Weights of a small transformer language model: tied embeddings.
Each number is 128 + 32 x the weight over its row's rms, rounded and kept within 0 to 255. Layers, rows and columns count from 0. Numbers have three digits each. The size before them is the row's rms in percent of the matrix's.

# layer 7 MLP up, 3072x768, rms 0.0222, rows 3011-3047, columns 192-383
095:186145099139086137070133113152053099128098169088167082104092082101115130137090131133145154083047136132151097102134143156157217121189124131173115128116148148111142137144149176132139178044105100150079133116165092130104092131137112161143069143191149171120164149126101106110087092047077125106124129164126180068173118170093143131175169137162128150121119129156094090107192152136114115124148171168136208118062166122150121096132156123108140146057101084113149133171142151127095048144124094106129126162172147088147116120139187094096119179107087162137146135123159075129154169141123129142
105:163110148092139131043136074082154167125122066132100130100158126144124162157106142117129123195168092156126162172133143134105147122137089096133144127132125117106106100133154114142152123083175122134190082167213152107095178087173112104136114150114035088125133142142137172123177127068158098173083121089168131152122120129136152125173094054099102140079093213100104129139117066174100164060155121081112099172081148137126114138113130152118126094056125114124105071107130060095058115160103157116153101118133089125137190160171130131201113133146105168145167102119130128093102124138182111131
096:155162113091096073144128115093130161142187080179112122104128107131080153155098116097119119176106116059134127082133124090074122135161090101083146104123098125112082166165166123156062162128105114115116115125115187147203129133128137151080127141149115114149139113145124100132127141124122129122161138163172068154111149129102164085108123153139138152109147106093173124142126164055110060122128156134099102147098167169157132092139121084185109158131146128137093145169054122151100101159119126123119184146103167138113154181152100125067122158105129171153125107126226105135145090150116110150
099:134099131144179175148115094197084112153130127162094067157136124150129146113130201165161120165089082170140147140101143121132118151084164099110066115126191143169089164161164091067130176163134107141104147137138158108127147143117083144071168120130148122113101148112141116126119135122066139134163123063082098101152124119145117128139146097115119116069205099164169145042148126152155139083128149168184103156114134128135114108153134113120120132126148121085137068107134174189098120081111188133200116102252052086155181119136129147108142174168092161140118099153098123140128137155105140155
102:168181116102117148133121118144150105094107094084106113138144124132093121136176124160107171126145107172146165145134127129118109087128099094053152122138133151126079171116084117133106169136120127151128128067132106143063082150133101152068088140058085148131092135110176110092107195101112132160170105149085141172126147161127089195108073080135135191119137134122143105136177093140084089134126215130135058126137118134158131154125127103124085135123123073078079090101132110066126129159092095100128097066097175103080138108071147173086128100126156111177114117109140131086099062150104112176
091:116157145113112151134090184090183169130133141126133138110082155136112165108155171142167163076131165131140093135142130161136113100136113137111093134161119128114199116125201128117105096128189173128107055154031064181073155090098139181119119104174132097126110142123181124075117099103131117088095106123177131115128178134163086087136083180134112125091115103157138168080163089130150122150160136143136090146132134140187147125060152089141155148100125109140132198160131147113125159137112144119139162147091105155128119113136085159176155140093091177057134124176167131126089128144177117105
104:230087175098121136121086133145134147091117141117139120104135128113089135074128121139122137180176114119171122100164140129111103100165156088121139123120152078140122181121089121164115165154133144124121095102154162113105114076103071132112137095137039108098153128147098113099086098075169122127125111096128183070169149133138078164181114138134124163101185100082143120105147106122134127127145144132205162206166096101119129074159136163161071137114143122093128169079106142122104165062114131134065159096125090127110174150118090196160107131143171138099085096093113158111193119186121128187
097:109099132166077141115055150100121101131142116141080121141111178158168111143084160209182127130124097193095164144163076116134122137105133091147098117167084109144172081145198089049117145110129162112046147122179168126148113115113081104102095133104128120139099125156140127192106105129198114082111133159117139116164156187127133175121132136153203113108085105140117150153144133178117117127123103113096108117159118157145192079109146112122053130080102164118147146096141122047145063153137146119096115110120134092150133073144130124157102077120094107140117131159148095157095087134081176130
099:151158118145148082061131116091120057099174195144132101155108097090143131120134121119190142141068129144139090105109141104180151063129112090195075146113146115124099152149164169141055121187104083104146138115125112101113121179079149084158105179128113094179072109130147107110131105188065147131173129075143082156155139132047115151072202106125122075133108150087116105123128135116118133137154112207083108138077126108169106099118090123126061163084123102163105171077145104173149115109117071160169073074154151099169142089149129138109144111140126117163110104139144107101120133155151073182
097:123047092119092143093120141115173116104228062107122183144106149163139155141095158149103095165134178176066164182164177072098059119155127110130151113077118141057141097080103083112105116139123139108137180101111128126167110167090183103104153132077111109114104177148167081105043119162169149146168074103111085121102122139147148095102092177112156126116149144060162156143155139145128128132156120102152112140103066145140115126146123076052152109120165079141100165143091136136118053105164114142155106087118093133089146090091116138141097101122155103149189077174126134151135121162158138122
100:188136098121212115151134196111167100087117106140120097188181145097124156098128154125183076193064163140163075141090131102196108098112073119125092124130090173082166163110142120140140096108097093188115086111106124112148139154058160195128150122146128154144134090140090079156138127159096154117127112117086100153152149145152087136148097118179131115098159130105162192161214158154164090098167098109106138148155113121134181099135149116127086160167131118147152119229127123131118094159143157141102132086156148134090138046128095119103120080140092159144136170089146091140125096112171030118
102:119164118083170137131119119091126111121068089166169131104122126110147118164144129149135113144118077168179099105152149100113143183168093114095135169090099099091144111150165095115196166118069154129149149153148138072153108123179127124070106151144144173126159090054158161151120095153150122112136120138066130106098114092174131111164145038089090101128103135059103084105105104158108125220155131097120176111120117127092163107090116155133134092090155120112158137179121139079120135111152102123109182119077185117092135045196157110118190119142096108100087115112109162092161137186155107106
100:124135141138154127130080074115127136152194112148130080125123115086171110156101147190174153135147162200125123087189105121140108074151112152140073081132143111142139169110139124158190122168123094082154142145121127136106136126087142097101141129107108068144140140126142123118147156221123134120143091128140135127221084191087113134177119089139176116119120105114159130119202171159117085106197082139116124133187151131127129090144174076088103137086158116172121102098128147113114129043124135075147125082136086154173114136132061187159135065131102143145147144058134112126094152142125142166
104:114154108105110131089068149166126129092095176125116164041114135164135127125106119151118097148165098133143139049108130143124123080167119104150098108174069191083108096182126146082145126139153138091103144124137100130163128127176131175105128178091125150174117121161115100148126150112152124113177086120117087116138057133095145102157067152098127114077114147110074128138212170118124121080155112146120056161143074081180116080101079170155099102159086163136140096104181156101166149101092151118103156143194110145176176121149102063110152136151118161160157102130255087055139141144117147172
108:186119110113137145163134123115092110118070076137144135093118227097113091164155157128101187146163145150148148101140107161134149127135106103113143094150130109105115129089137142136057064142120155081124103111134119091114176135098114062127149184095120090142110059169209078128153135169116082109114152066123146164131136155143116123154184164124145107124151106121183131098186116105105148104177111158151171134141116075119139131079134134113100116122044141152163107131160152163152060085144100097084118116138090125139141129088167127172165080127135151158102110159112132132154104122143115129
104:098136129159160143047115124151141073123097103063107126103150119131070073070123205055114080128093144139098123117022091166111132088149096095175141118149122174122107096139159119117095113100059126065107112135112151153183099121130118158147127100072140120141030106103150128163105104067148153144109083140177119138109122141123106087084157108158107159092102131119124078086098122126111077149113123127144163160161085082163146137114108119177142046122099090038136130085193077082140147146153169123121131108151136170086118115131106101185130122133163170149185116174113131160126140172133114111
096:136159085086186111186154123123104079146103117126093196069129117110117187132105124105167138126156151195130141134106126167120182132188119095088142156123094114121165132117143122129145174133045148106147161124155123136110153143083204139184141096092073180151084132178157130178189129161064141100142076084131148163144191143140069134156115145168120138143056101124165071126088135162086154152128106107143198134086150102110134118107143149106118103115117103083179172087122163176133093063114133136124066145159114137111063134140193105097159151138122159082130133166104118079121135204163094194
092:180098155104112082133167154153078099115100089204060102126085126179081129110149202093169141166114090136129120151138107133102154159211134122112063083195132155147088116118167160125122122067110160110099103084106090154056059101163158093164095130098167122147087160156119122118093129112101128198086092131203119107142133096099142141081110092171140130111153205066112113168148093177138123136155138121120139083124111168185091141137107076103139087104101136142144106146132128107114139109137199167114163170148169126118097127130119165105146210131140137122060080132111149165038121153155130124
101:139142099086114135137107136144090147127164131186138073147137134131170128199141180126085159131171158174175137124166154147030158156164117092161115101111114106100041113141195128107155137166107082144110136096180157111101115157069103106109142165106075161102187126121159098125124133151094159177127090075099111122136152081131142137162105121206124084096149134124116100163139087137148086107124135136117100133113159161159097131111112167163112094159114129135055151158165105121132103126156102109134179175155139112166164120134152122171155125157149205212087103149100129112071142085094134165
097:127166156157147130108161167155158131135136145138149102155100106117118020156156114172194130133094110151126142115187092119076157099165096091132149067139152107114091068163165101116147144148145115154129159120098192132176163126168053147152153130135172155082133125103128104109144081130121143209138108101110175135189157164123098189150102117182191122147123143116106123104116112198145114078143146140098103146156109117117087169143131137115112118172128106138086139076120127109084143134172163145066123108150202114068128101120132125133128121134108132151126134144107131165111140148100075120
096:091132122160154194082093193102109081064106145153090073113137155141070112224086108118115082144139135150143088173069104135011155137166065132154069150170172132125135151115169123136170118126117132139076130132146140116073185214120093122064124172132120131107133124104114122154119129109160134132123061104144128150110100129209098161097100155142127114113185093125171111066164119094122092143061170184140104103118148130166068131085124159165141102097122139065135141103165140113141113139125150125078098142162084156172142096175126160162087131129047158120085102122087158073155110174126158147
102:159161155128167186147121157169069101165149128146131153068121102120138092104117110156102116143111154170183142100085089160133199182173103141162128110142107099100102108123124177135115113159121153088108123111170111111135162113060132116124156122174083124099112114110085090181092191095132148125129131153155195162200113098111108109133128166130122106129152147139089181057131038128149139137123130189071106161062113088132136130128148047115089078061079103157146096133165185141123101095127070099179163163173140109134135114138081079091108126103080146135126129209086158100118163130167129179
101:094142136176137141123083145094130064147108125164101161128116124118093147109133169123151193071110065164198169105117166140154126061217097113092149137102116109120118093118163143146136117135122156138090180123157092119099101108080063086147125175128107140142110106175138127155127109133112177122105128166121119154120218101168097179186163086169133143092105182107148143163176108141100076072104134146140113141081098141164112109101086136116067150124097142135105178122131107147081121093147159122104162192110143125125162083102066104116127146102151103089151101111130136095044104124091133157
098:153109134118161098076103079132114164121148126109078123110143147132069057169155146105129086153078150165143133097080075114161190102156114132136115158172108127110164129092099131090096112157148102084121157115134138076145178129074144140103139177145074101125105071080099205164111127094106140152102110116095121164189149092175134161125131108159095079128175202163188137123171132102093123120178111168189098198168142111148093101122068055143082101141147135095178108116106125093048071118117185120130083116141106124056070064126149135102149091180061103130134129167178148162144161146158083110
098:120207099123128031130074159155147130153124092135139196124118156118089132139148127118148149150171044132166127103072171170100155120083062103132128141150071142136144121117139144094174133178121102100117095127130119126174144132158123123102123168164115094129078151116141172067128095096161148108119114106076137146117155146078108116079139081121125138109158103099145156112147176185123112080109179125115158165115078162139158183115083190132187144048115113152130174112151130172158044086129147113085126131155099130086176164107114140157134105115107143149070176093131179143172149146156094119
109:107096080085105073115093121090051125115077134126127081081148140091069147178181144224151088146163109133154158074078098104060120119161131138105104093128158132126122150097158080156169123142156171176111105112104138149141130083116129081132128093179130149145115112102106107151182111117122156137149123108143147155137140145157147150126177117104164086124141150113128109143133124162147129136144106142093125137120152178153148107107105068153078135100167126137077146053113172154125159114161108113108161108119059110149164134146126154139101102099140150084088105120136116160099124107137148206
104:205129105154163121141169112114179098182099120121064081098175130195089180091103146170122120126071093102135119070148137123175106154199120100150122157096090144116124133090082151112105088113177147105040111163130127151134130123110135147098086155087148111208061105123149138113125120155137177174111140080165090145168089150128086120130122131164111083110152106157156142148139062059064102159117127153077166156140119099119160051118195073108085155116177171200160107090135141135138154084120097130121089087159135167139105112154157106136102125111155173125153182148174166157099139148137099146
123:087166126095128130142166118151072065090129089169132106129150118117151103138174198085135110124110111139143119164138131070124139154144139129180174157107137152152054086077196077116108115161092072148116098083143157098153097143093060133094111149094140173169151146092105124143166099107152151131155162164128174077131112144128120090142120170135117055135149108129127156124102097138160080124123192125117094167108138116187135121135116086096156156152171166126181123149141102123128087089131151107076142182139096162107174130094073098207114106103144177086124112068174124082131165193179099162
096:115198104121119132172096173100120159034120119143168061133146144077131120119088133160173173079154141148199172128143170145139079124183128132117128135093125144126145113148215116062070128188132157112134101131152140167145161094144058130116172108137115106111117175176156134043104171172123126096156118043130075144150176094110134141185136131187132116117140205092146147095168161108110076082134066127159140165120137097160103132107104072198107093117124116064167138112111129136118116054100162122136146096132183088052139107106080197140127152115178136112091149083109144148116133117094139121
108:174074104112063128090131094113130126120139128164116174127130111085172141165135112233129146088133123171118135098131065120074150119116123093073121141080175087103161142137149109135144169110133175126101155107128091083111162115098053105097090181171113174101153077108188176097140107140131148134146140121092149132108129164158133142169129173131120135104104136083185062093168077183141151133100084157133154117084097131101122120080137143118085112189135105104114078067134151138083141091171102105154125107115172129103172096104135098104115141121101146098168120130140179140074097129175147152
097:194113119078116155139096119121118157165172101161164100148107133141119111154155120199122166151100148191108087155067103147094149136156087115161047109201177131111152102124108146153134128177187082123150166121125153137142119113088135152130057192121051150117150106132134129119154185092161101133149185112153071161160103161140138178154188092133124111098143139091139136125123132191100159125078190134135059123083138159117125104144127151120109143136173124189107126072121170093122064074118110120046124098083211144088155159151087135139124180131122090179119138154180135160138149140153089159
100:089107124054094136071089167144105121177090149108092085082129122105141150143130116105153209113130103155123091086099153140070128130137145140048125168071155134121155137116078100089114152160118094207135091175112164118096124120092102146116100167118097072134202136157105153137102131138090137170118147126115085143129119117141121112121068176202056125082167126097083138094161152115157109069172130155182180145061128144106066128170079146104142091137127127125095112178181089162140099097143148096117156130121134106102141107170140186126152102167078134129144122143134147158107139120121111111
096:088074160133145161082110158121129120079231111106142154146113118125184157195144128108119093070100084109103085136141096155111087091159132089131077110163080116086093082119161118130151066096162131118098137163083095115146115069104117157138149133076120084113117092133150087158111075167147153150194089148111102139136078178115064175115155098175110073128153096121102087142153158176093104116089110106119132160146088131130118132143128103159107161150180119106118146107094154088140103133136122111150112117122114115145148140061116108132121130156151142063162091073203145118126160137128143153
098:136181122117147124083136215154170133056125070079143161088102074124135101157132162183183104150140089131162097129100174175129120114152146113182102126086133148130112081133109110079111229128119165137179098174212137143152155157126138164134160080111122093131074180132162159156108123142096147138130182174117092122181111149133146155121193102150097073106165183067153099043176163158093120100099190127094201119126096078148157101171136171151141168085087119092111154131154113089107137136178118128087081090132123139073139125112089088163129104107120160151121114138115132123108134117173133101
105:117126128145081196152135169160087148130182128120034124098140113168156055135137139200159135181153175093120144147120127096092103123150112101115023147119087099092129161090168073116091109141073161116170120147150173132190090127099165054079140164110164057129155154077164159146070136195062144126153162080136087137153119147146080170092073164103176090102102127104122092104136119138186098107168102126117126155099123164147136115143108050086107139165111132067076136082177155136146150147170092113157126072156117120104160157103102165094173137128126185152070099159152096154108096077164062201
105:107192042072154106110135170149110123155112134159115162141142101170126190144143127149165090128085151179146168112176120105124137152145095158199121106171146185083121204137138137109084152134087153071093171076106134046097104164177125136142099127106102106179129187142150170157094119158132174113188075036139154199171143112156136119200179168098136060097063086211095124118137117201098197103108175158127161100099126130085161135112133183107092140094120113119120117107160117133117123081233131096167112069167133092117115129164109109095130152171108096145103117141094146192095149132152081183
102:136119128109160141115129071129142127117066120081143111129129142124144144085070135133076094153107140120144082110178127104123073147112113099151164080113121143115132175172115135123122163150147184112072195050146066135108112144124120123109112114046103078085078083088114076172108148105138156121125121123166092168159073149079172168096124148146174122159102201138148193136167156127152171160141172156148137157109073136099144117114138144118187091105166076122085174142147128138140123127135128117139163107095179089139098121096103119127076133147154176164130102105099151146096151108134087103
# layer 7 MLP down (transposed), 3072x768, rms 0.0156, rows 3011-3046, columns 192-383
094:122147108144180104128141171135153117173118120180095128139105171174105180162188141103126106162157094147097180116117128113160147169184156117087129171146223127114151053176110128133167092076181111148169115109086182123154164139121142132109156163176110105138127120148133155112118085120165141095096138129137071130167121149195105132177089123037114133110106113066092112117135087053138105127155100132133132091106122108106092163140165113112158139098138127150121122137163153144175109155090166205112136144092083168097121125124158178172183127131147074115144079164099081118107141090115153138
109:123053091052078146152120081096193162114161160109085073141219129138123138146125138084134131088141197102132111142077139110081154154145109166123137129167138152104129123086066136108107163106189100130155095103102091124107128137140162145117151162089160059136103098146118130099118148144098097068087100120129100150152086109115141174117088121123151123111143150113148138151160106143146137124133156100114126123155120089146134066163140177134138140145151136118122103091063180154125158131181189085212132117151108132175115125161153119122150189155078097124146121058087094116137200178137155118
101:085121114115098118122118152173122137088063086117043164155123136137138101144068109147077148124103162114110224146100086199109150173109125178133152144126178088120122098128083154105175130059148085125191172136139163149060125096124125101167130153118084121116121162107101131087116090187151102179079125126099153120129117145157098211141127140163089152055088078147102126096178118123089141116168139174143126138158130152143086131158092171121120162128145118128189161087097125112116181147151155024138112148180119088101101102119100163200150129138154132048091112188118117127113140167154127073
098:154123148147068103107072158162127139107190141077103133104063151101108108178149134136159140122121103163167148092180124093162176170162135114156202124099164110101139083224092126157138130187128129107123172180115107147118128153143076168122123150133165151075186135135105166155155098124137106096103149153084209145138221129138096135096102176112126104110076141103124122141096141148124088151135127133193091061113122129148133164105109174140112118112155125171128093221111109103132208157056158169060152126116134102119096087161105162132098066078141089098100054160131131162067126107127077149
102:115101084163180150100090131102126178104075094125073123091097135055165113178088176069086131135083076128178146134155119132113074162064187117126131139122101075100162152147116155143115172130126116154133139170113113142143174122120162032084138189105159121110106122117105145100193088154128111174091121076063088111125145109125127158073150147121160145140180126102138153085122155093157132092152099114101135123185108115163107092156083145094104194194078151154081137125130092188051138120117174187153177096160187128119135164114113123108113169137085204120185162142141124121151103087176104104
096:167048153149097147105146137158090091167060113175114121115119152121131126154119158112095090147151108151045089119171074113134103146143127122193161161119112094119066143119098098167172141098124142144125209138253174101102137126159146110151166156107135132099086115144119154168128161121167134073128123148077159128206097169129124164090137095092107136159146130082107083119102120086153142121098116144133126060137125087140039126122137147127089158236053141129162099141152127154125080153166134140185181078195141110073174159154173122116105135129180117146090138105129194139149171136114058157
094:137186210104145161151128093135121121136150156155112144129119144140137098117157099128114191112101044151159158162121213126170113135167132129087142151119180129122144106082144128101141098162160089123107151165130169117148115118103152199182135115114114120117164115085128102108109133120166136017133113172126189127099139169212084137103169133149166050123118124131168155113076153089170204126171146134124135141122149142105146145079108166172103159167132084096109149116125075116143062106098153068075113187097154131154175114085119134088069159097121131152131094110171123070169072111123118073
098:114117178179065099126153161177077139180134190156151123104118177121151184089130147147146115053101128185111193141150116088129126139120126065122182118114131171146107122121164114145124110165086127124123146149088155116130167135155166096145093108172150123147146138132145119132183153156109160009149104146052099174144118145103123069132142139074103148129144056117146146148134088171115106086136174148147135171131132158138198125171124128163147050155137064129108088140139125205166164102118061151086162114121106099135123105159139088126149158116109123099148164122131188160077129121133114115
101:131138100143096194129117152069112149123113091148080159148167132138146120105074116137115099091152130103145142097090160200086103107070102095049154147172121080187111160128048137061173112131160192108175151119131140096141158128124084132141152129106105118080182132142141159121121107123104102115127116160069126091152107140229097144105144142122106129192154109133095183146135173166128087104125075093122069134078077107123159105103135184132179132174120099115174123172112148093130120120113134065128175136118137138105101143126118167134151113144115119109158134072097056117143182133169149157
094:110140151123119131105096080106128116145128126147172127101081096105128144057157160161109127103142097064119134113148138214088149169115145152117129091102132107181166052191141143127109140157087150105087150126158145098137152183154137114158115098095111135225117160109098098111170131125100136021133159036147123174130127124085105127115123139142059129115138161133123112076147194134107111144083121135148110137088147141132128114133155141114114062121131078070128067145127078116116133141079134230142108164082131184085113163188082140109110086134088157063145158132179188132103152157105140143
099:132147168136121129164156108123062150126125157159173174114145070101131151128174125110116161069097113176098100073109100116058146096178203125092106112152152112110093134130161174069157176138140083101154083215148149162102106114094067042142169108158084114147140126139155126084180099124119079067072154095118123186166191139122180149103172141147141114124144148142117138054118150102128157159130129147144138132179152155101076131082078120133212094145103144100083124149109111152135087070155083174136137100159085098154071088161160180167072141084078115137183105166100154057111096174087165136
106:131082196156075085079143155166151180126168098138090070138089117180116103111102112172102125122072134123069149128086111123138100149040163125117146103166121148138141172085087114095111122055139166095134128146121089093102166192108159103109148157125105104133151175157122139096101141181089139058177115137113068131168109099082101123104102148116141137091168175164080125078123214142187105119201113174134141180094128149150074154165168109112135141118097145146114132107120113138118121091086144199176077160109122096121124134104133134163090083091161128097128159124116093188159125072113111163
102:109169086150153149114150126133090122117069150119107131064155169148162123123150149117088178047133151106110148153087100132084186105106091092194123080160128084117124046137126134146139152124090065148181076132162102098142135133127095161146154090106077082098060088132119131123105075176189138098114083139138176110075174156152070114109121108184149090091141119155143127104168104109097151160072159120111150125092112138112153143122157156131140112132166112153125109113113155146155148136200179126092162172124164127099201132158106109090147127163159137055094146167092155093143120130175117113
101:165146063122146128077115121152071145140126149111152050169172104106160123149173156161171161137160098093096119153099151027138152155140136065137118150126168124198114130113132107132079120142138103171142090087088199135148142134086094094098088085147168110146182084139080126095130131117127130123081126132071170137160077136170135159130164144075142135105098124174111101106126137100155082169121107115203157113085089123148142135167161102112129159169130105110117177117113133171105134162124107175146110068068134152163109148123129107155145141143151114097149096131157103117124108126104108164
103:133106136113087120114154124100111124185067162142091071133121206117201140151125127137132138154105099088140100134063092143112118168130152139118157148132140126185127151090087160083112089169161069104101172152120158109198116090125103132101163136141107106081129142103162138099184127177126156041143146100118093176104106084085129165091156165125159132141203146115157125203093126125208123111177145070145149116048156174105153161128124101079142129140105058107167082113092118141179116116134154139158175133090141139147151101049161130113188094125088126123182111125153117107178071121144141131
106:134110135070030141186093130177143115074138148140158135079174069147151077114112100101117151103143113133084073145115151136110119129191093113145134116106112106121121091095162114184128200097101158155083106120104026062141110129118155136174134140081073180127186154108118124132187121108162157137112155078143169077137171100122134135108160103103123148154135185178165104121180076101132161144096065171104133126123103123152108119131165182094170110096131112068124106126154142165093119159110137137108130132151092157156150142137184150134116129154132155161177127119180095133103161126112092110
098:086154151127105125096095152128119176143107139096129080130215134124129119111091119159091106100159130096165146080136185127146115119132152128165125200158108086128082124151135193136104111095132103126109082123144172111128050127105080141150090162148175143052173182092122167111130155121159091090110178124042075138111101145114151137156144075130204120176124098190176208128142182178188124118090118190080083096092160156147168154089098122172129110135077051144126087152213161161093127066202108103150132121088145132106118115155095150151123075103179156121118115101132121064148154142138130137
095:098099161103130141106089074088125099137129171100119115104000143113158159108076109071106103174120190153086114155130113081106149087186149148181082147107143173132114103086085167131107109159128137127123149161134156130175063167114105200090121144079153133155132134139157132181112148155180150220142163082118154087129105142135152145111166057164125077154107085160113175170128170122130169113119076106124154152149129111125090099138156140152128120171164139179127064147180098162084103126126111186175158119157142146122114150213062071124112076147130095163113137114167088189149147076156189164
099:066165145069148110085085127126157053117151140105072169101198086156119081076123105139154106164202160130083152102106082115111098149126132119153144155133140114147134080086065094099108124083153145106123116090140064150145079151044077148127110073130167189149096084135122126125108068131157102145120164096156147132120181056110073135072059098085123151163174087132212134068088204076099163184192155083162134194182159095134161169115125139101114166161110156087173096091126117072128162146149130063156122097165093120120133119128179149112102150115156128122087177148122107160117130111131099125
100:136152198174114143074160099071133164135118176128122078115043139139101174165172124151103140158127098092112158112125126081143121102089164168167067097124138145117155204122129123119094089096141151123136210123149078111108103082145169110086132194067136204158133082139129122165131167132168171248179110092119129133117042141147084106101155092095173059143042118105143117156126158142085190135122084114138050099143171098122125082142126109088168088090122129129114124179115089159128202099218115197177120148079168092156146112089093173141224109163131166122048171117136087117140136131121126167
099:062141187146086098183127122102210102200086032137176110140142114100126116146128177128103111069159076163115099090193115127151166138202142091137135096105092119111135065067129142105074104109116141070201111093133110105130099105104097096187121100106131219106158054148225108143156136184133193176110161121110164083146131139116156120195059109104103172173111109119129134141157104063106124124152163128138187141128142122178181088135102086161098145078183173198143156119092131091159177122146101112127105127155103102133127141104135138131168120082150089230093118112148123154174146128063101156
098:098187161152098079152160092119147078052162152145174158144144128176122149105059114125150108106180061107126123153206138143136140069150102104142112115044112110120158102161156067124096107156155095156114142136102125105103075093149150160142167065080146146122128110148139153078129093145136142117094211172134121137161141160189147107099154087069114156149123117119134151118151112103123145109120145164162146134162135093145112195098168129139111133157120208142145142149136105117115113088144156132102144115148149181151153140121112144116086186131113132165080145140145115123144124115137107131
105:058150128199105124129110155230069142129114168165122145127187065170174110161092065127143096093125173129089112148154178171106129130118132103147131171151085127096127133132104136178174154097183094142151149099119134065140170155137130136119086070091114082165082118087108220174076171154112116095100100126074123114163115159102169146126128125152099068077144138097086103092154123110186111166152138156149095152106165124113179142142093107107118094150140146102085144104163196141152100125090157121166155082173074109085109116127059088150158172157137167198132145105169118154184129124115146093
099:141075110039096156130151164151152105112114077134170133140165144130116159149068147116123115116136121120154118114189117109126086128119119140138128125127130158081138150100113144119102136078097123113149111185000138112112145177150135078136094096119172039134167120101107125104154184146112100210153169159077139111138035143129120163111124142054113098153155119066178151180125150135138080098154154118052136088095143145132062124131172169050114159096119213104089137135159107125088131119168136015158145139125134152199148108144156119147148091131179119088174124113127138168139154124185102090
103:103079137157110154172147179103118088080149183145154151064171143107132111116160170095150155076086111116176099125138120141168189201116175117111154189130115142106127124105146104170157171144139158082174161127123123087157092157091208146142156116089144127113133111081108093136082148101125101132071094149162160171172104129124176197087108137151170115066069170125107038161120136079121100202087111111060082132118147112140097079113147138061138070153135121175142179174083112130096139132140132080091211157121168133085127145092176110091116102165086093162154167115145111114183102126160103137
114:149069196113121078139112137112139056191097121138090136124139131117158127143129114155108137144120149127130119111172106071131176128109083152161140206110111101178134152135095148129157124169138106130151161055090193199158141184155126182082149152131075156044189177165136108116167153084199127131129103160066063215154115114081116172133142099131177125192082073088110036106127158138087121100082151080095158141145135161166131083115195115141161131145101078080165161122113103113079122125161119084147139117161151137093107176115151131121167106119096161125157162085081131119121128167111113090
100:109156109090075143094107129099136096130072157147146133106197111049144101160113163144112125142135122113132100123117086160074079118119121139132110141117132134094114103140164143086143116083075111107154158132106115098074127136122078132165115136127127123104108066161121116125131133096141105157123110161151101173133138127079076107129160134118077137147148155126107132172119132118092175164107144134135134136117097154138172138118160142112121144118180113113133132077106173070139129109120120073055133086112099028137131157097197157155142111121113100102155126134112052114137155112130090142
140:093100144117127153109146146110116101134144111130126107067162101148109129152162125091124173141143111129116178134163143109106136124082176150157174161143085077106163084113139119160113104152085133098115093131163145093102136126107100101114100128116108045124202161145095172087191117132146171119146088165116103092104094112150099079154139096110105069138153064164118206092118150121152118098178136175123126174139117120182142136094120103171125139172096159133130087153137120106186109134079110163068125136112178174142180144120081087185181097078176113135111115070148104115148107148146063124
097:145108066116150062107142103108127131133106197104069180109166140131159066142126129118111119173113131091096153149099074122107158139098082086163108139148175130153116091132092164158136147081126084081130136132171119072118077161155179171196131114118110153200159179139108076189171149096110131000121088231098162175130165163135200119128087127131129137180120145102058115154125105141152120161150125133134114141183132114123122132148162177159114171136093117086099161142144147152122094172141139057154094142161170152145144125107122126129103082111161119168163183158125181065126146109112104097
101:106150186120117075143115148104119109172155142126131097112121174112138119118111071178117125160119070159184101078074182118134066128098133097095113106134103151095111077130153118172055195132132119153146093179106103114117183078078128098117091122100175116140081197145075130145105170143134193129088125084083131162124129069109137140167133087175102181076183102093130086109125133095173116132156122130143123097165112140133123077104116138060117087111134153132125087103103136142135114113137098219121085136080117067108097129191182065101128138094179146090177149126099102153161109105110118153
099:164143120133148133169082113066104171099121213089057096071069089163141179138113193111164149107123148103138074148093104105122134142069104100112117121111151143047098111150155125096192123128084078153124071141143066091078117098105135098148086116094128117176146143108128114088155085178121154164111092057080093141075194099168189140098104116146116144094098131160126123164107084167150127131150151169100142130141139179109199092157063145176126121177139168149163082156152175145130134134164155143147122116105106114079064146154125139109137076142129103135180051108118131185047113070130123136
094:171120092118099125155093141171141051088123112104074135147140168103068057110140130169167098146120120077135146110167160125165153126124069119154143090127147091107064156119107162140079109144132140079124173086128143148174102124132162120124154131121151107195160153102123177144092145114135090174129084121132239075171115102117097128108100098115142184123102122071162068114070145151112152131096161102178088158136132169112115149085122176133134178112194130106142128094160144128097133128104161084164095127149150126124144126150123123105077123114152121162077100110086087172120145138097112152
102:122109166109110167061086082048128124170143142103124158139216073124073112154169128162151088147138167156161154117124138172157148151102187123219137110118115043213140133109106087172123132063062154084166083191114153192091158188070161123121119081132110101154160130164133140115078122115094143114132119123171088156135135170117167148137210150129089082145115140136109115108099121136143132161116094168115043130153115079125120071144176138152115132094117092149142164110130101131089127130182115143127148118092161081097141115150070144155070149117135111108125189203135088098156123123168135091
099:146100169147121145102159069081134101152173146151095160073034177100134129151122129134113139117147098092138140155131142070140073141160135095118141133181159088117156107143100146126165099113148113133132149172115162094129107133145137045109117131156153121112106116138152168159094124157128111157091068097094113149153089149112115161087090116124168145108137097137115138169097097179169074101219103133141086132163131136142115123075161161089043128161127084153100110146120187109172112098145173140134112179086158130135086150090128159092121122142182094159105104087131131115140151126135141130
101:161131135148120177157086121108135114083128130121183151128177203082115156172079143193173199139142101131123123111108154192117132086149110106111142095067089144089136103142149130127143200159147151096130145054144096154119148062102103173162129159161081147115079154138148128078130155133151140118190081136184152070192079113112119164132179132139086145139133083120087123089172126161071149152128121065109068128089136121155207078133077117191134090121119135159097151152123117135106150123114138105057163164094127095119092183173137087077192109123118083111143062107146127134089092182050161112
102:130112211150103138175130125115130122071137188161102156112160161076122102147121084046101136142148120109153139211117108147187168176133163194131162173109087122191138088154160127172166127148083162115162113142122114116170104131146107112126161146099161147171126108092145139093164161169127081111174075142130140113143165107146129179125102167084136164135129141141111106106150122140140122137086152113100160145160101159119074122094057165134144070169115087103094193100154157128137130161122094153107152160120115131100133168141094101200132135140114167147080154131100105081201118107088132145